python train.py --num_key_value_heads=2 --rope_fraction=1.0 --init_std_o=0.0292 --lr_head=0.00673
Each number is 128 + 32 x the weight over its row's rms, rounded and kept within 0 to 255. Layers, rows and columns count from 0. Numbers have three digits each. The size before them is the row's rms in percent of the matrix's.

# o: layer 8 attention output (transposed), 256x256, rms 0.0875, rows 30-40, columns 0-127
# v: layer 8 attention value, 256x256, rms 0.0839, rows 31-40, columns 0-127
o30 088:125133099118150166172144089076152153135152067172147144146164114170107104115144144153130081151142148130124146092132168139149122171177106184114138146086104153154118111108102156163082134115169106147126134113123139150121091101111155110110122179176130122123155211169143079124113122140147151187160122119139095120094115137149125085091124114216216074118154127075149147067143138140099130210141
v31 091:135135131127180185065174078069075162068171120228209181154101142103147145151197168085169087141133095075096160113185189107160113132160170119124163118120100156105122101171163098160119165125142198104165160094137141154109130084105172111121151141119120122044112138087092130093109070173151160131099111159103100142084085105121150112131120097125136133105127140117098161112186113130110139166106
o31 084:164183131113137152100152118076137149109218148128142166132119133118156095149136174165124102127112120119128199111135144099175171114118113173133177157111153180150133102122154109163083134149134139144129099136154034162112097073108133126127193139140158108097173164157096142137139096093159126156165153132144093102071113110149129085149139046116175109121134129100154164064130101153041127137113
v32 111:202126155096162105124107138128166170106139061204146106096139119153122168126133137117120144170079151117164160170145124110134147153116132132124071115129119120144141167172079149202131113160154150074143149077119111091112142172182124100137126123150107115116138105172144169140086137155090143159132105158056055141139113131097142160128199120136157135121138090063148103088129094088124102122067
o32 108:187153101128134147130140148147151135112157101135118103080105120162115157181107135125115155117085178116115171144125115094137101120076123114096160131114101148114117203107115127119111116154184146098120153121127123134161125138104114129184227148153119082167101137201119118171109114127128169125124133178106108141152154172153154202146172160132170130140129095054155109113129110144082108136061
v33 079:106157056113078126156153071145104151108135120127152104154092128183157150132133085097121157165129112135168119146086121163134178107154134118143128111140118132169122157116096102156140133135084110127140127091078162124135077100101116165133117152067177142181138140117122092102125139127099126097135149074145138127175177144123164184131065105064150084079120176140104134141126202098104159129207
o33 083:079065118120093130180115091118119161120127135165112151133108176139080157108185118159132146122074112086092097117161204159152099064156121142138128072103113129170133135145124079149097133118129124166183088131096207106107106150100208144121132232098112192114101144083180079125062126109120196147127120109159139140169143181130140118100135151077225124087170157128132123130132162078112130183164
v34 093:168110142122089129110090090154086115153135118155115181118148105139082066096199171089092113085157152100031125124119143160131170124157099099134229155139166126141154064123165131071133133086141140072108172135138101138138122131088128122130131089165124147144195130060128147110161089121174129139196130166128138095111124132128119111166160195144105165130125070118188138110129106179128096072129
o34 095:135110108115108133086112133131140115133098017124132136115147077145087090156178162137102109142141076137052138078142099162142185149123156148110154170109144131130135129094138154110155157156077131158133194137129145139139160071142127128082112036140166152152177131093147125117158122157147120096148186131150144118067091097128101099079131133138116151115088127165206148117119131167181109090145
v35 092:081119143111089103128180137143147138073105087036124093135148170091147209145105103122153152108154110241126132160149081087124105077072115107141080088119099134134166185146073122181128124119131160167121116115106122144121132163125163110114112110116124153098134141121188095082049144196094125107153127066156149118151133194144125161098093120124167084128106147129095169144110176038097159139136
o35 094:164116198109102131192186125075115140084136141115119106192108134095130118085109144089200137108174168072079104138145118065080109129111139131158115112137086136120156166163160110151072079106122133092097136111090125115109117189114168104142128143142131158138099143155149133102123145145153110182102094081164149118185171184078144155130125114117152085120106136070094145173112135074111153154160
v36 103:168120076130137134123071070117143127152160089164128156095102134140140075101143110132098081140142152047121155015074169141155146130158147146120136180128177121163148153107148068155109120138136180113147167107159149101086100130106130116166156156098144130181167122175093118081090085131119178154086129126145113128124131150081154167188105081110068132133146110138171145127109168162083105122176
o36 102:092112092122112146122114090154118141134127086139135135100178160157129115140137148164121095133135128113108149077141123159123124106116195204127188129146149160165150132084136047166123107141157126088147133189120159052121080078142171136172131154091097137137149103106125097155111056152131164167151135125143124181095088122151140121142142119088169103166181144148174082110173179151075135104149
v37 092:129122075137157179173089189176114110129078122109189112126071125149100102122174142105166153173123148093153099135114074074156165125144092127108177217178140079147184094070180110087120152189126075167178060150136124118111160077108144120113157045094142116188147103060133131110108106135143066072132150133130171113086145123117147116113107116120103161146065149133160120161103109141122106137151
o37 094:078114124158106092078103121171109101119122152067150126128126124180112176165146141077128118171122184121038115137167081119135172087099118116119165202133164102119142129146151103119197180168168099182129050137134084153108193145150147134086140106083106138118086121049148150105146101134112134147138144158110152119129133096107132134053093110106078147183080146154154171137138159136161135088158
v38 109:104121086135112093170138085112136170051130107088135151134132126188141139141155131066157120129082114102148168138145092170154107114021073114098176146121154099139118167121134135136148111096151064144130127158053204112157166129151142100111160102116106118184133134085179118107157089137154094101157154144132161147112117137170076130117118090124102148146125127171131135117078153075113130133179
o38 111:126115143159070081186144095130094144101094135103141150114120136153174147127121140071142117148097082102108162107164122192180167114115107113130148110119168085129167099134151213134166114150125098164121051088110153118148129194159124117109174136087079136130133172117203086109122149137146157117164130175130163128174089166104041102136093078159130187108085178103114151122128142102161144138163
v39 078:117128168161118106105120132146136110100088136063138093140133120109123137167151074107113121105092156147140064137129067125111139154155168102168116127118133187133069092097086083208099145120117129093089077142058083122169115128134058160108121143091126129079089167079142158182137199135113139061136189081145111139190170131119115149077102131160122111184135129115192182131151177080148152113126
o39 080:131058205144133116125128109101105146128131153091140158165070141120130156126109100130130188109096188113119086140138147111112133080178138094159105096143129151164102125128132105157116151133097131081126097158107178133114134118103101118105098193125133095109102158056114129117114181130101147114130135127186124140181176145109083132100153139092063183155106141140166139145113148091157125098184
v40 097:128133181126162156145138087159158127104149121109099128131104091066040135136071121121166071118125156159125157075176133057089163113132132118099119171095148101114176143098172115170146096137131121124201180217099174112179086121133126138139122078149168159205130108176135119151097143135100125130153101108142141108116139134101056131091082090077186124138183109099130098120174117142123126180071
o40 097:142163189164131141117110122139137140064139104106118092113131157116103147126107133141149152129101140148081125123128170059092125120169180114100152121061119090133147135134110096147164112093141138088177178156106094082151139091131187113152109113108158153144116063110123126101107174161138143144117095099124099066100171079175165112156052128113122154108151149071130136167189124111114097149123